Each number is 200 + 20 x the weight over its row's rms, rounded and kept within 0 to 999. Layers, rows and columns count from 0. The size before them is the row's rms in percent of the matrix's.

# layer 3 MLP down, 192x1536, rms 0.217, rows 73-109, columns 960-1151
104,218,168,206,194,185,226,224,198,226,213,220,232,171,184,197,175,192,161,230,210,194,203,219,209,163,231,191,211,208,206,191,183,209,201,216,246,215,203,199,239,215,220,201,226,186,215,181,191,155,201,197,228,202,173,201,164,227,163,186,200,206,198,199,208,211,186,195,212,181,184,200,196,164,191,214,204,196,228,204,211,197,232,170,205,179,219,193,220,168,199,160,220,205,202,205,211,206,204,174,194,201,208,196,207,169,188,226,201,153,204,193,194,182,193,234,188,213,209,223,200,175,226,195,200,228,188,166,185,196,164,186,207,185,214,200,169,168,207,219,191,161,198,200,181,229,216,177,200,205,199,199,205,194,233,173,182,201,214,163,199,178,183,202,178,206,236,173,203,247,238,206,178,210,201,207,192,177,174,195,201,224,216,216,204,171,165,214,169,158,193,212,194
099,199,194,183,196,197,165,196,191,198,182,202,199,226,181,222,189,188,208,223,197,197,169,199,216,160,242,169,251,235,204,204,219,186,195,172,195,234,211,215,215,208,197,202,194,171,190,195,219,190,166,174,185,189,192,183,217,201,184,208,191,200,214,212,207,229,221,192,194,221,210,193,211,226,201,177,172,176,183,160,210,178,206,179,220,201,174,152,192,209,193,164,213,242,204,186,173,215,214,207,198,221,197,214,204,226,172,252,194,155,150,193,155,205,207,204,210,195,193,212,153,183,171,195,211,197,243,215,218,170,193,189,192,228,211,218,166,225,227,196,205,211,205,255,200,236,189,232,211,201,213,201,178,197,222,185,204,195,199,201,206,247,215,181,194,166,214,204,223,226,203,181,237,187,219,220,181,211,181,152,259,194,171,175,157,220,217,251,137,165,185,220,182
101,227,176,227,189,183,238,214,179,173,229,188,218,213,192,196,213,185,163,189,229,190,158,202,198,198,199,166,225,197,186,220,229,191,197,227,202,202,165,215,205,187,203,211,173,221,200,195,189,203,249,209,208,242,223,193,214,204,192,220,210,191,190,185,208,180,193,189,179,196,207,285,153,178,201,186,188,196,222,171,225,199,192,206,187,205,232,209,184,208,192,197,214,174,193,183,223,227,225,205,160,166,190,158,202,188,193,190,208,204,181,229,192,189,219,189,197,201,171,211,224,199,186,205,246,196,212,216,222,158,197,151,178,226,179,229,182,189,243,222,232,172,179,210,203,184,194,184,188,200,191,168,169,208,214,169,212,200,186,227,202,195,191,143,209,242,198,200,193,193,174,164,181,195,201,175,248,178,224,216,194,220,213,204,209,199,198,208,199,185,172,193,211
099,220,207,223,179,226,184,210,209,172,222,215,218,210,180,226,222,207,221,184,205,184,171,194,191,219,167,198,192,188,186,157,188,188,224,171,193,219,183,161,170,200,200,230,202,188,175,189,205,192,205,191,202,205,209,208,259,204,191,251,227,207,178,194,221,217,175,199,218,188,164,189,181,200,200,182,193,203,213,197,227,234,211,201,181,210,239,206,197,171,185,239,215,239,205,221,211,188,206,185,236,191,196,191,201,226,202,189,180,206,206,218,208,194,169,211,203,223,195,204,176,186,217,225,187,181,238,181,176,208,200,208,197,220,229,202,169,225,185,194,183,181,190,190,232,210,177,191,230,192,226,218,204,196,207,211,229,210,157,174,203,220,182,229,199,218,250,175,186,160,194,197,204,195,208,180,227,234,216,220,202,232,186,186,200,208,202,205,196,226,197,220,203
099,191,228,229,158,229,195,215,235,201,216,175,191,206,176,231,212,191,208,197,221,220,203,187,172,234,228,224,168,178,171,210,231,206,214,195,218,256,197,217,194,189,207,203,185,177,215,191,230,174,198,243,206,192,168,190,197,172,176,191,153,210,186,189,220,205,242,203,190,170,153,177,193,186,170,209,239,224,201,197,196,189,222,230,163,148,145,187,218,203,198,195,238,149,179,187,208,195,206,187,198,173,204,191,187,213,204,200,179,199,196,193,215,207,175,206,154,170,211,209,227,150,188,212,191,203,201,211,215,204,201,191,222,179,223,213,202,209,206,173,234,187,229,185,196,197,186,204,201,168,184,189,215,185,176,209,223,216,190,226,208,166,232,201,163,199,206,179,212,175,164,176,211,199,229,196,216,233,186,207,239,234,205,198,217,194,191,205,190,203,183,242,201
100,190,213,190,188,180,183,221,197,222,167,178,220,179,185,176,195,216,217,207,203,194,201,222,185,183,215,203,209,224,210,179,211,189,198,202,194,220,241,184,219,173,200,251,178,224,153,194,197,200,252,199,208,172,219,240,214,201,184,197,201,224,220,199,242,153,238,187,175,193,213,172,169,199,230,208,196,210,204,222,217,183,187,207,200,205,231,201,224,202,218,201,199,228,202,220,189,215,203,180,186,218,197,197,199,207,216,197,221,184,178,212,192,192,193,204,186,180,213,192,181,192,212,202,214,197,176,199,175,195,185,183,220,201,211,209,204,215,179,194,215,187,242,214,217,195,197,184,219,240,202,202,211,167,206,219,215,228,171,170,216,171,194,210,172,212,237,213,185,156,207,193,187,221,201,198,188,202,211,190,195,193,188,190,217,195,197,190,178,203,210,208,230
107,214,223,206,176,188,177,211,172,206,171,218,163,172,201,202,180,214,177,203,162,220,198,200,173,210,183,206,180,228,208,214,232,208,196,204,182,220,221,161,193,208,204,176,214,220,184,171,181,227,204,193,191,206,171,218,206,220,186,189,181,173,204,236,197,204,212,237,203,206,201,185,209,205,206,167,217,201,194,221,218,215,196,196,223,218,217,181,173,246,196,190,194,199,182,195,215,189,200,122,162,231,190,218,199,226,215,219,172,193,178,203,201,176,203,191,197,179,229,180,212,215,187,188,209,197,198,200,197,236,189,172,188,225,163,204,215,221,181,191,174,221,173,211,191,208,178,171,178,193,217,229,174,193,163,191,209,166,217,175,199,197,223,206,209,195,231,208,214,122,190,216,175,222,192,211,213,206,232,224,180,201,210,219,185,187,194,205,203,222,190,195,198
100,198,216,160,199,227,187,222,190,206,205,209,198,180,200,217,231,188,221,191,218,207,198,222,193,201,167,225,198,209,222,200,169,187,196,199,249,201,224,204,200,184,204,198,212,210,227,227,214,235,199,183,223,226,187,208,160,194,171,234,168,222,206,222,199,166,245,229,186,231,161,225,168,193,204,178,184,212,213,213,219,193,168,212,201,203,211,193,223,177,209,211,222,190,207,184,180,194,180,191,234,221,202,178,200,198,227,173,185,204,198,225,203,204,213,207,209,182,216,209,199,188,218,193,184,213,209,202,206,202,174,213,241,178,212,240,246,230,220,199,178,157,192,196,203,195,214,194,206,186,227,215,160,191,183,226,174,177,177,204,198,199,172,246,190,183,177,195,233,170,216,228,206,204,219,206,200,185,197,183,180,178,177,211,199,177,186,227,219,226,216,237,198
101,187,165,226,172,223,204,217,223,217,183,236,228,212,206,194,177,186,190,230,208,197,231,196,171,219,206,195,211,195,209,207,200,197,179,220,203,193,198,207,230,206,215,210,230,213,181,207,218,173,230,240,192,219,197,206,193,178,189,224,180,217,217,202,201,206,191,207,219,196,199,205,195,192,203,206,226,233,208,226,194,220,186,239,222,193,176,180,173,195,207,270,211,223,197,212,221,181,227,221,245,229,193,224,204,226,208,198,202,186,221,205,240,197,219,201,217,209,228,207,200,231,211,210,234,176,192,224,219,201,211,206,217,203,188,220,180,224,191,214,163,219,242,201,199,181,210,189,171,207,214,200,199,200,209,174,206,195,197,177,193,200,231,205,156,183,150,204,221,195,202,220,171,227,209,196,241,221,196,179,243,243,202,217,178,241,169,194,159,197,221,180,211
106,160,172,174,193,158,222,199,196,194,193,176,203,209,234,207,213,213,199,188,180,170,181,234,209,187,173,187,216,212,180,199,178,160,190,219,231,186,194,179,176,229,224,179,216,152,200,222,211,153,196,208,223,168,171,208,182,193,199,231,215,202,192,163,193,196,222,173,173,212,187,190,168,227,209,212,218,179,224,167,191,189,182,206,193,193,173,190,190,201,209,165,166,195,174,196,231,186,184,170,210,230,192,200,168,231,164,207,230,207,236,202,175,181,216,193,179,180,184,195,210,195,228,214,192,203,195,193,191,174,208,188,211,216,230,196,201,208,220,193,215,186,194,147,126,209,194,182,229,212,188,216,199,175,195,230,173,189,186,189,210,193,174,217,189,199,201,178,228,229,180,175,185,225,188,194,186,172,171,212,214,212,181,181,190,181,203,240,219,209,172,202,179
099,200,188,192,223,222,182,221,189,205,181,196,229,207,214,200,209,209,216,223,176,190,195,218,243,192,219,186,222,196,210,232,201,189,202,180,204,225,226,197,200,208,203,183,218,239,161,251,214,227,207,177,216,180,191,191,173,239,192,186,208,228,176,180,196,213,201,206,205,205,210,198,197,189,190,216,214,183,221,204,195,178,171,211,221,278,192,206,159,201,233,192,228,208,237,222,188,209,181,231,192,229,199,209,204,196,215,196,178,248,188,231,200,176,204,198,256,187,232,208,204,225,214,184,185,186,193,186,226,196,193,174,192,244,236,150,204,195,187,231,232,153,141,196,173,170,196,205,163,206,211,173,197,167,212,202,187,216,180,238,188,208,227,210,188,204,179,212,193,176,221,201,185,224,212,160,199,197,192,171,204,183,192,197,192,219,186,169,215,246,204,236,199
099,202,212,195,231,199,213,205,166,216,196,219,234,203,177,204,204,185,213,206,237,194,215,209,195,180,192,228,203,176,183,214,209,197,187,199,218,187,209,218,207,201,210,172,174,204,212,230,207,183,222,195,200,240,192,173,191,182,240,237,200,203,231,208,197,217,189,232,236,203,189,200,230,209,210,209,191,224,191,212,189,183,172,171,177,176,186,232,192,209,207,190,175,165,200,183,225,181,208,205,216,181,192,200,201,217,206,157,188,181,212,248,218,174,230,201,249,182,198,189,197,215,178,213,204,197,224,179,191,204,205,217,210,176,202,185,209,199,175,208,200,227,224,187,189,231,183,217,204,214,168,209,162,205,173,176,199,219,198,224,199,211,213,204,197,240,194,189,209,203,220,201,202,173,227,197,202,230,217,195,251,176,231,166,217,207,204,241,202,221,211,209,179
098,180,184,174,180,214,154,190,232,188,174,210,199,211,174,201,228,217,181,211,207,175,207,215,186,211,222,208,207,175,209,195,187,210,217,219,201,167,207,194,208,190,199,223,199,237,207,195,198,199,220,211,219,208,242,202,188,219,200,184,217,190,172,192,232,205,205,230,191,230,193,186,189,183,188,207,191,214,236,205,191,202,210,174,232,193,188,196,178,182,192,181,218,193,167,202,169,198,213,218,188,216,203,173,190,192,207,214,201,204,198,203,173,210,215,213,222,234,195,215,249,200,206,168,224,209,198,199,165,201,219,187,158,196,215,218,228,181,185,196,190,192,207,205,167,231,181,195,186,223,189,188,196,194,190,221,189,209,194,172,195,205,213,188,244,231,230,193,185,205,147,186,215,187,196,215,210,206,184,218,154,192,222,189,213,188,209,239,203,185,184,173,196
101,189,229,237,200,228,215,172,214,217,177,200,201,170,199,171,227,170,213,192,174,223,220,205,182,163,162,184,216,209,238,223,189,212,198,183,192,208,158,179,223,219,213,208,218,212,197,197,168,195,184,235,162,242,211,216,206,198,176,176,202,242,171,210,182,217,226,221,179,182,202,232,163,192,207,202,175,220,194,214,206,190,215,202,185,204,193,227,203,197,182,226,195,163,207,209,172,205,189,173,216,186,185,194,183,188,208,163,216,230,166,183,235,227,214,189,148,211,192,206,213,223,180,163,198,209,208,212,198,198,247,170,197,216,192,178,216,193,194,190,214,216,207,188,170,235,204,195,176,188,198,219,228,179,189,196,186,231,201,206,188,173,180,204,184,193,223,183,172,235,199,215,193,193,203,185,174,188,194,195,186,173,194,189,196,183,198,203,176,169,207,179,214
101,196,197,188,176,196,220,196,182,191,182,206,221,178,172,223,191,230,217,192,187,203,222,203,194,192,165,206,210,192,197,219,191,194,208,196,196,165,258,230,191,224,174,190,234,208,202,202,217,185,214,203,184,208,198,214,209,219,190,186,197,191,202,214,186,165,182,189,203,213,215,178,205,211,222,207,201,173,157,205,191,225,178,195,221,201,219,197,198,218,180,215,220,213,184,207,216,209,196,208,178,202,203,192,221,178,156,193,224,213,191,201,198,213,209,236,234,159,209,150,187,198,208,201,223,175,215,185,167,234,186,193,226,196,179,202,226,213,187,227,179,179,181,203,212,220,223,228,218,235,219,209,186,211,185,187,215,207,165,182,186,187,209,192,168,197,211,192,227,211,228,227,195,208,184,202,222,174,196,226,194,219,190,232,198,194,191,188,195,195,222,192,212
092,203,221,205,215,193,216,219,203,193,195,182,213,214,206,238,194,231,175,219,187,222,170,180,185,233,191,197,228,171,197,167,203,202,214,198,178,169,234,195,194,224,221,182,202,232,210,203,216,200,196,203,208,207,216,202,248,213,218,220,206,208,185,197,219,158,173,193,186,167,210,176,186,211,207,166,212,185,146,181,183,205,244,195,167,169,184,170,213,176,232,197,185,187,211,188,194,199,206,176,191,200,205,210,211,214,172,201,207,190,231,190,166,170,219,186,221,208,185,171,227,182,173,211,161,240,206,182,173,209,219,195,209,171,176,234,223,228,216,190,182,211,220,196,205,159,213,170,201,194,222,220,191,249,217,199,197,226,182,215,217,193,211,192,206,179,155,203,196,207,220,219,147,160,179,178,201,174,203,222,170,197,210,175,170,220,202,188,227,182,201,208,205
096,186,167,170,224,180,202,146,198,210,188,185,204,194,221,145,188,221,178,227,194,194,216,199,213,235,243,222,182,249,214,151,236,175,216,180,196,228,210,208,195,240,171,197,175,211,178,203,228,185,198,221,206,197,196,191,191,202,207,204,197,204,153,235,178,187,215,224,189,174,180,203,196,203,217,201,171,178,247,184,210,165,214,179,168,190,231,163,244,173,222,162,185,224,183,218,200,209,199,185,238,199,218,221,176,232,194,243,144,161,198,222,212,213,191,236,198,174,197,179,169,171,181,207,172,208,184,222,188,214,240,193,218,212,177,168,221,189,182,198,201,237,203,243,244,182,255,182,177,182,170,204,198,212,199,203,176,215,216,204,173,192,215,174,198,224,193,216,204,232,180,199,213,182,222,195,197,219,184,207,254,200,204,210,218,234,216,180,212,201,208,198,224
102,213,198,201,184,208,200,238,212,208,212,200,216,202,223,198,145,177,230,173,179,235,186,208,163,189,203,167,212,178,187,189,208,197,192,192,210,210,192,206,200,198,197,191,177,217,190,174,205,196,237,230,228,198,237,207,206,182,212,218,193,185,202,209,197,212,233,220,207,215,171,224,193,207,192,223,231,216,204,209,181,192,214,189,211,183,191,185,228,211,205,203,208,235,186,211,175,244,220,200,216,207,177,171,191,206,208,207,191,206,221,181,215,197,204,224,167,191,187,175,193,217,183,207,205,189,213,185,199,187,204,181,259,193,227,183,208,194,223,237,220,205,178,210,203,231,212,193,138,184,210,228,225,203,206,226,224,189,231,208,198,197,180,225,197,181,229,213,188,208,169,207,213,211,204,159,223,206,180,162,232,190,217,207,246,202,186,203,221,197,190,207,207
100,205,222,207,191,172,202,174,224,207,230,184,183,209,183,184,202,164,188,250,223,178,185,212,246,213,225,214,198,194,189,216,186,201,207,206,197,200,190,167,227,206,166,205,178,244,175,153,177,184,220,229,229,195,208,202,219,173,195,183,190,196,212,237,189,202,182,171,185,202,219,203,237,203,218,186,201,192,184,196,151,194,224,209,223,208,178,184,183,200,182,174,220,220,184,196,192,212,198,221,211,194,191,207,182,212,180,245,187,183,200,207,199,192,201,184,225,172,183,224,220,221,228,234,197,196,163,197,193,218,191,205,162,208,199,207,212,181,174,195,185,190,180,207,245,188,196,193,229,209,207,187,234,210,212,204,217,161,216,184,195,211,220,209,190,216,190,177,189,231,182,225,166,175,185,215,207,184,195,150,193,213,194,205,215,189,148,174,198,215,175,211,194
102,190,220,200,213,161,209,179,217,182,187,194,186,205,222,212,188,223,157,220,192,216,176,186,202,193,205,169,145,270,212,225,194,207,209,195,190,223,181,215,219,222,185,199,209,208,214,186,214,200,214,212,201,183,184,189,192,167,196,175,177,169,188,216,224,197,207,203,178,208,203,199,166,210,194,195,174,207,208,184,221,213,186,197,233,238,219,217,220,218,202,188,200,208,189,201,213,198,258,215,213,201,187,221,165,198,183,213,221,197,216,237,174,223,235,221,223,155,199,209,186,206,209,193,206,194,230,240,181,175,185,192,203,223,207,200,198,202,185,203,158,183,164,190,223,213,205,214,145,195,197,215,204,231,159,195,199,199,172,200,201,211,198,200,245,217,208,191,160,217,186,181,185,183,204,196,200,206,236,189,196,232,227,179,237,179,199,210,216,184,171,153,218
098,169,187,211,215,202,191,230,209,189,171,233,184,176,212,218,199,207,174,193,208,211,211,191,205,225,162,189,199,173,190,208,160,213,197,191,200,195,223,229,189,219,197,208,176,186,206,193,222,197,189,174,191,231,215,172,216,215,199,171,212,199,191,211,223,206,201,243,187,214,229,198,191,194,220,202,188,199,187,192,193,166,193,197,207,183,222,178,175,186,176,193,230,174,187,214,212,197,181,211,208,193,214,237,207,208,210,220,203,178,163,184,230,211,211,191,184,209,178,197,219,218,191,195,189,232,207,194,205,189,180,177,210,201,216,184,207,214,198,194,172,191,166,189,183,216,192,254,171,216,200,179,220,169,223,171,198,196,210,191,217,236,201,182,224,213,175,212,157,178,169,179,187,230,208,210,237,143,171,175,174,172,196,215,197,193,172,156,170,158,201,211,169
099,225,207,205,174,211,220,199,189,193,203,212,183,188,182,186,178,204,172,227,190,174,221,210,209,191,203,201,208,262,208,206,204,253,191,193,186,160,155,173,220,224,209,194,184,220,200,214,217,202,200,205,235,176,182,223,200,199,182,222,211,198,191,167,180,219,234,206,203,212,188,215,179,198,202,223,169,217,207,178,214,210,210,219,179,202,213,170,202,208,188,182,198,209,216,191,213,232,207,142,194,178,201,191,189,208,179,166,192,213,187,204,201,208,219,228,208,205,199,230,183,182,257,217,250,179,166,192,215,205,215,190,177,175,219,181,199,213,209,222,213,187,183,194,200,214,195,201,193,161,223,198,212,176,176,181,166,187,240,198,186,181,187,217,206,168,169,232,206,212,183,182,200,183,192,213,193,164,197,164,185,185,199,184,179,192,204,188,174,203,179,199,116
099,169,199,181,205,235,213,235,201,186,195,196,195,161,182,189,171,219,199,223,212,197,206,206,182,224,171,163,190,215,220,233,191,199,165,210,196,225,189,201,208,193,165,175,160,214,213,180,185,181,221,180,195,183,220,206,216,170,193,186,204,197,184,241,197,211,194,189,205,203,204,231,207,184,196,175,214,213,160,192,212,212,207,152,220,218,192,215,211,195,225,197,196,199,182,223,211,208,211,207,186,226,217,222,198,244,206,204,223,224,180,237,176,193,225,180,219,173,204,210,179,196,182,217,186,161,205,223,210,207,161,160,165,206,201,204,179,222,214,222,225,199,195,229,210,252,181,232,178,195,199,181,221,186,223,219,204,246,218,209,206,227,197,209,226,188,215,187,214,221,211,185,209,216,207,221,186,214,173,185,190,196,194,245,249,217,180,190,216,167,227,219,179
098,205,188,199,189,210,198,167,170,170,163,187,228,193,192,198,192,196,205,204,220,195,200,224,203,163,202,181,217,238,185,211,204,210,231,205,194,172,206,213,165,193,202,224,230,186,232,198,213,213,196,229,159,220,224,192,172,213,215,208,204,206,186,177,186,229,233,199,218,190,222,217,182,193,216,188,226,213,174,192,213,182,203,192,212,208,173,157,198,173,203,173,196,218,201,165,206,199,186,218,152,212,190,203,244,213,196,202,200,212,211,161,193,184,247,180,174,136,224,179,182,206,203,211,231,204,223,211,218,160,217,200,193,203,241,197,208,147,193,171,198,214,192,215,165,220,200,162,244,225,195,193,204,178,166,214,200,183,196,165,186,199,183,209,178,205,220,224,192,200,187,206,185,236,204,204,200,207,227,208,178,236,193,190,213,187,206,190,170,204,211,204,209
097,218,210,167,193,192,189,194,191,191,207,199,172,202,169,180,197,194,184,222,197,186,178,234,200,190,208,204,212,187,211,208,181,207,174,227,179,187,182,218,176,241,204,202,230,232,171,198,172,187,224,177,183,212,171,181,195,176,183,201,188,191,174,193,188,225,197,176,190,183,176,194,194,213,230,208,222,213,219,179,226,219,153,188,210,173,200,209,181,190,223,194,199,191,180,196,174,162,205,206,187,215,208,195,209,177,182,140,179,225,181,206,196,179,242,200,177,201,180,229,214,183,204,182,201,192,190,194,156,202,184,217,167,159,221,205,177,194,212,162,203,166,206,171,168,195,221,224,210,213,188,237,222,201,192,217,192,182,228,205,213,219,205,205,163,198,213,162,197,196,203,198,206,214,173,220,192,195,196,205,177,152,223,180,201,182,216,230,207,205,190,205,195
101,199,269,180,189,221,184,259,234,185,201,180,175,225,207,183,186,206,223,205,218,231,197,179,213,199,209,202,204,173,230,218,213,174,185,203,182,207,210,205,229,202,197,174,199,252,189,216,165,228,192,188,207,226,211,216,186,159,172,206,224,198,185,206,213,208,209,184,216,213,179,206,190,192,213,222,178,201,206,217,232,178,200,204,196,202,164,224,202,206,196,163,181,205,180,209,201,218,199,173,184,215,188,184,197,212,192,191,205,211,191,203,209,190,183,206,206,224,223,195,191,196,187,214,183,173,200,226,175,178,175,210,202,213,200,189,212,211,202,198,154,197,185,208,201,191,237,179,191,174,194,198,199,227,203,185,186,197,189,209,194,238,190,209,192,209,190,210,220,207,198,227,212,215,196,170,211,240,209,187,187,187,193,213,174,184,223,189,211,199,225,175,209
100,193,195,215,205,186,230,199,169,194,196,198,183,250,195,194,197,213,211,187,210,229,191,198,197,204,183,176,222,156,175,212,215,182,208,180,211,174,189,194,229,214,213,199,210,226,220,184,206,197,190,198,206,210,201,175,198,173,201,194,187,200,205,180,231,193,224,183,189,272,188,231,182,226,208,188,220,202,193,193,171,166,203,205,228,197,186,214,166,172,186,201,231,206,198,207,176,206,201,197,152,197,205,194,221,236,242,172,218,205,224,194,237,165,229,195,146,219,212,231,210,176,219,202,169,206,196,206,214,227,203,213,223,224,215,172,226,228,157,209,232,194,230,194,194,184,207,205,195,181,183,189,181,192,181,193,194,182,233,200,200,207,182,207,182,196,156,221,158,209,165,210,194,220,182,200,199,200,178,186,210,194,189,215,181,202,243,183,218,197,171,199,224
103,197,170,171,212,188,166,215,224,221,224,183,194,217,187,184,161,198,205,207,173,210,148,228,194,193,245,168,225,191,204,181,211,218,214,157,207,182,200,216,187,194,190,153,217,207,227,187,164,197,195,187,166,175,192,180,176,214,219,207,218,203,209,187,213,185,213,214,185,212,201,190,204,226,165,197,222,183,200,136,209,174,193,240,210,175,189,230,188,182,223,183,198,226,212,203,202,216,202,196,186,194,232,187,192,189,175,210,174,231,197,194,172,183,218,208,173,196,224,152,186,229,213,180,209,187,217,217,219,195,204,192,256,200,195,203,202,224,208,192,232,217,204,200,242,188,194,220,214,200,206,207,204,220,165,198,208,182,209,173,193,203,212,194,207,197,192,183,191,175,189,198,179,219,210,186,206,205,192,208,206,239,194,195,227,211,203,196,178,199,192,190,213
106,215,199,188,206,215,221,209,163,227,185,223,218,182,159,186,217,189,220,201,196,199,188,169,194,184,207,235,172,235,205,180,197,201,213,212,206,205,211,212,214,204,217,225,198,199,190,189,224,196,186,207,215,214,191,197,226,214,199,232,216,233,214,199,206,181,188,195,244,197,216,171,189,247,229,212,221,192,227,211,181,196,217,198,212,195,177,183,226,216,230,209,184,224,210,208,205,146,228,184,223,164,206,172,222,226,196,185,191,168,208,226,204,192,230,211,203,206,215,240,143,220,242,177,179,212,193,240,206,184,200,173,200,233,165,210,210,181,190,216,210,196,240,232,218,179,165,223,166,204,224,207,203,178,215,185,200,207,220,159,222,235,187,188,192,174,202,208,209,191,215,191,214,203,210,202,191,186,161,182,191,222,234,191,174,213,207,225,207,183,166,188,213
098,214,192,186,192,205,179,214,211,182,180,186,230,202,192,223,192,225,182,209,253,186,197,206,198,188,180,172,223,197,212,171,177,207,211,219,219,210,213,233,261,213,211,167,200,174,209,183,185,206,197,207,213,207,195,202,212,207,184,206,177,221,200,249,226,206,167,193,193,210,215,213,221,200,217,206,148,184,184,235,197,212,218,193,196,187,174,186,181,227,226,218,186,196,187,213,203,196,215,186,185,161,147,176,205,206,181,228,170,160,177,205,220,195,185,185,174,205,195,199,197,253,178,206,185,214,198,213,210,213,200,223,194,162,173,209,209,209,181,224,193,195,209,219,173,200,237,214,176,212,186,191,183,233,163,177,225,206,215,208,204,191,169,195,208,210,176,205,198,215,214,215,200,211,229,192,217,206,205,218,203,209,179,212,196,228,218,185,243,217,202,171,198
097,182,216,189,225,166,209,203,162,246,159,200,202,180,233,218,169,203,219,211,232,180,202,236,229,234,206,165,199,195,203,179,204,181,200,216,179,194,198,161,190,218,204,236,205,210,214,190,170,192,181,222,193,197,214,203,237,229,181,185,196,207,207,209,191,222,175,194,179,209,228,244,189,226,226,219,207,174,177,200,205,203,195,227,200,217,168,190,181,228,197,192,219,231,207,216,225,199,195,201,190,168,207,244,185,204,189,251,215,206,185,181,194,232,185,197,204,202,182,201,213,185,174,199,222,231,213,220,222,183,173,192,197,199,194,207,206,203,197,218,208,232,183,231,179,213,241,204,217,217,223,216,187,205,188,187,171,194,220,192,210,209,218,209,171,186,203,211,192,219,225,232,211,190,186,196,199,170,192,202,236,219,231,187,191,229,199,198,191,179,237,210,200
097,213,210,211,196,201,200,216,157,212,220,181,200,206,204,199,200,200,172,230,189,210,229,224,193,211,223,229,190,212,191,186,181,190,216,211,196,177,183,167,199,194,208,209,227,201,190,199,184,209,191,144,257,220,197,196,215,218,227,231,237,174,208,214,185,219,214,184,217,209,160,229,201,207,225,200,209,201,170,209,184,216,156,209,239,207,201,164,196,189,206,218,193,256,213,222,201,223,190,219,180,194,195,206,221,177,210,187,200,222,166,202,168,199,195,188,185,203,199,218,162,189,216,200,183,189,207,237,196,212,222,196,227,177,149,177,232,209,182,207,215,209,210,191,210,186,181,220,174,166,216,195,222,220,212,167,186,195,208,181,192,194,189,209,183,217,163,189,220,221,215,190,177,190,194,216,225,169,198,190,200,212,213,130,158,183,197,203,199,204,204,199,187
101,210,190,156,195,193,211,207,240,166,186,185,160,206,188,175,198,181,192,163,187,193,215,166,188,212,159,153,215,200,209,171,196,174,211,207,207,193,219,204,189,206,208,193,223,156,159,176,183,197,215,219,193,211,217,190,180,170,195,206,244,212,200,176,243,203,186,202,192,199,187,242,203,175,212,224,186,236,171,185,168,233,193,204,229,174,197,218,213,195,197,199,234,183,209,212,189,236,193,262,163,203,190,194,156,213,225,184,209,218,194,214,223,182,221,202,194,190,214,202,190,198,192,176,233,241,191,198,203,172,190,216,184,165,221,194,183,205,198,191,194,188,193,215,222,220,234,155,193,185,189,209,171,204,198,210,184,202,231,180,214,177,190,206,217,174,162,221,184,196,204,217,238,206,205,203,199,195,208,244,192,197,178,210,167,195,192,236,226,217,153,233,199
101,188,175,208,211,208,216,203,208,225,212,165,196,205,216,156,243,234,173,212,216,210,198,200,207,199,212,173,202,183,219,187,213,231,185,233,203,192,203,193,206,203,203,199,199,213,234,209,196,207,194,187,208,191,211,194,167,203,208,191,202,174,142,182,170,186,212,245,183,215,187,205,198,198,188,219,217,216,211,175,207,171,215,192,215,207,215,196,193,217,196,195,220,210,216,185,184,172,197,197,227,229,176,172,193,221,196,189,244,211,179,228,194,186,174,181,224,184,211,204,217,204,246,214,178,207,205,205,208,199,208,190,200,193,251,174,213,209,199,168,188,205,199,198,220,209,217,190,191,210,202,186,241,177,191,207,204,210,224,222,174,171,178,200,175,202,190,179,175,170,166,183,178,174,167,215,182,211,211,196,248,184,175,179,199,215,167,230,206,240,191,178,196
098,207,230,207,209,232,175,192,205,184,202,173,158,184,194,213,215,224,201,184,202,209,203,191,197,182,179,216,198,224,195,197,194,208,194,186,203,195,231,194,214,239,237,232,214,214,187,185,179,181,203,228,252,173,200,217,204,176,216,212,162,213,195,192,193,211,211,210,195,201,201,209,191,189,188,193,222,201,222,205,211,197,194,223,217,193,180,198,197,199,210,192,184,231,170,224,176,219,201,191,211,216,207,185,175,236,163,184,218,195,192,216,189,174,198,195,205,181,220,178,226,195,180,213,198,215,165,228,164,180,231,211,177,196,236,194,185,204,181,226,195,246,198,183,257,186,212,199,177,217,251,248,177,202,181,205,202,228,189,235,173,214,222,197,193,203,175,228,192,200,186,195,167,215,186,210,186,235,210,215,210,182,205,199,177,166,223,201,201,185,199,196,169
102,205,207,198,177,162,193,191,198,203,191,198,189,244,215,199,194,222,180,207,200,184,176,216,239,203,191,188,197,217,186,188,167,225,224,214,201,185,229,190,174,228,235,212,230,230,198,209,181,208,212,189,215,217,182,200,169,201,222,183,174,209,171,213,173,206,203,229,199,231,176,195,210,224,196,240,217,187,210,220,176,241,154,236,221,228,209,177,168,217,222,222,199,218,208,203,200,157,210,210,181,188,173,225,189,206,211,200,202,227,218,183,183,230,191,245,176,202,216,216,217,173,220,182,207,209,201,199,208,195,190,175,189,182,225,181,217,219,247,213,180,218,195,178,193,194,232,173,173,160,188,196,165,227,191,231,209,210,197,194,207,216,212,208,192,183,220,179,177,211,190,203,166,224,198,234,202,210,214,222,208,206,200,201,213,183,213,233,204,221,197,187,213
097,221,179,226,217,205,186,224,184,220,197,220,165,219,191,179,182,226,144,206,202,192,202,205,242,205,189,186,196,177,206,219,254,175,240,206,171,208,200,210,155,166,178,188,192,199,188,200,250,226,168,208,183,223,194,199,187,197,173,239,201,197,235,234,192,175,175,138,200,207,189,215,183,212,223,191,213,219,230,193,186,189,243,220,193,199,184,198,207,226,217,210,206,200,190,193,228,178,214,183,207,192,217,169,196,192,208,224,170,228,188,221,200,202,197,176,187,187,169,200,166,215,212,208,215,207,204,165,227,185,187,168,215,201,194,199,187,197,188,213,218,197,211,182,208,222,191,196,188,168,186,159,206,174,187,187,180,213,242,195,149,208,184,205,204,205,197,191,188,192,152,182,247,214,159,222,191,203,207,194,206,216,165,175,184,212,218,207,214,205,212,238,209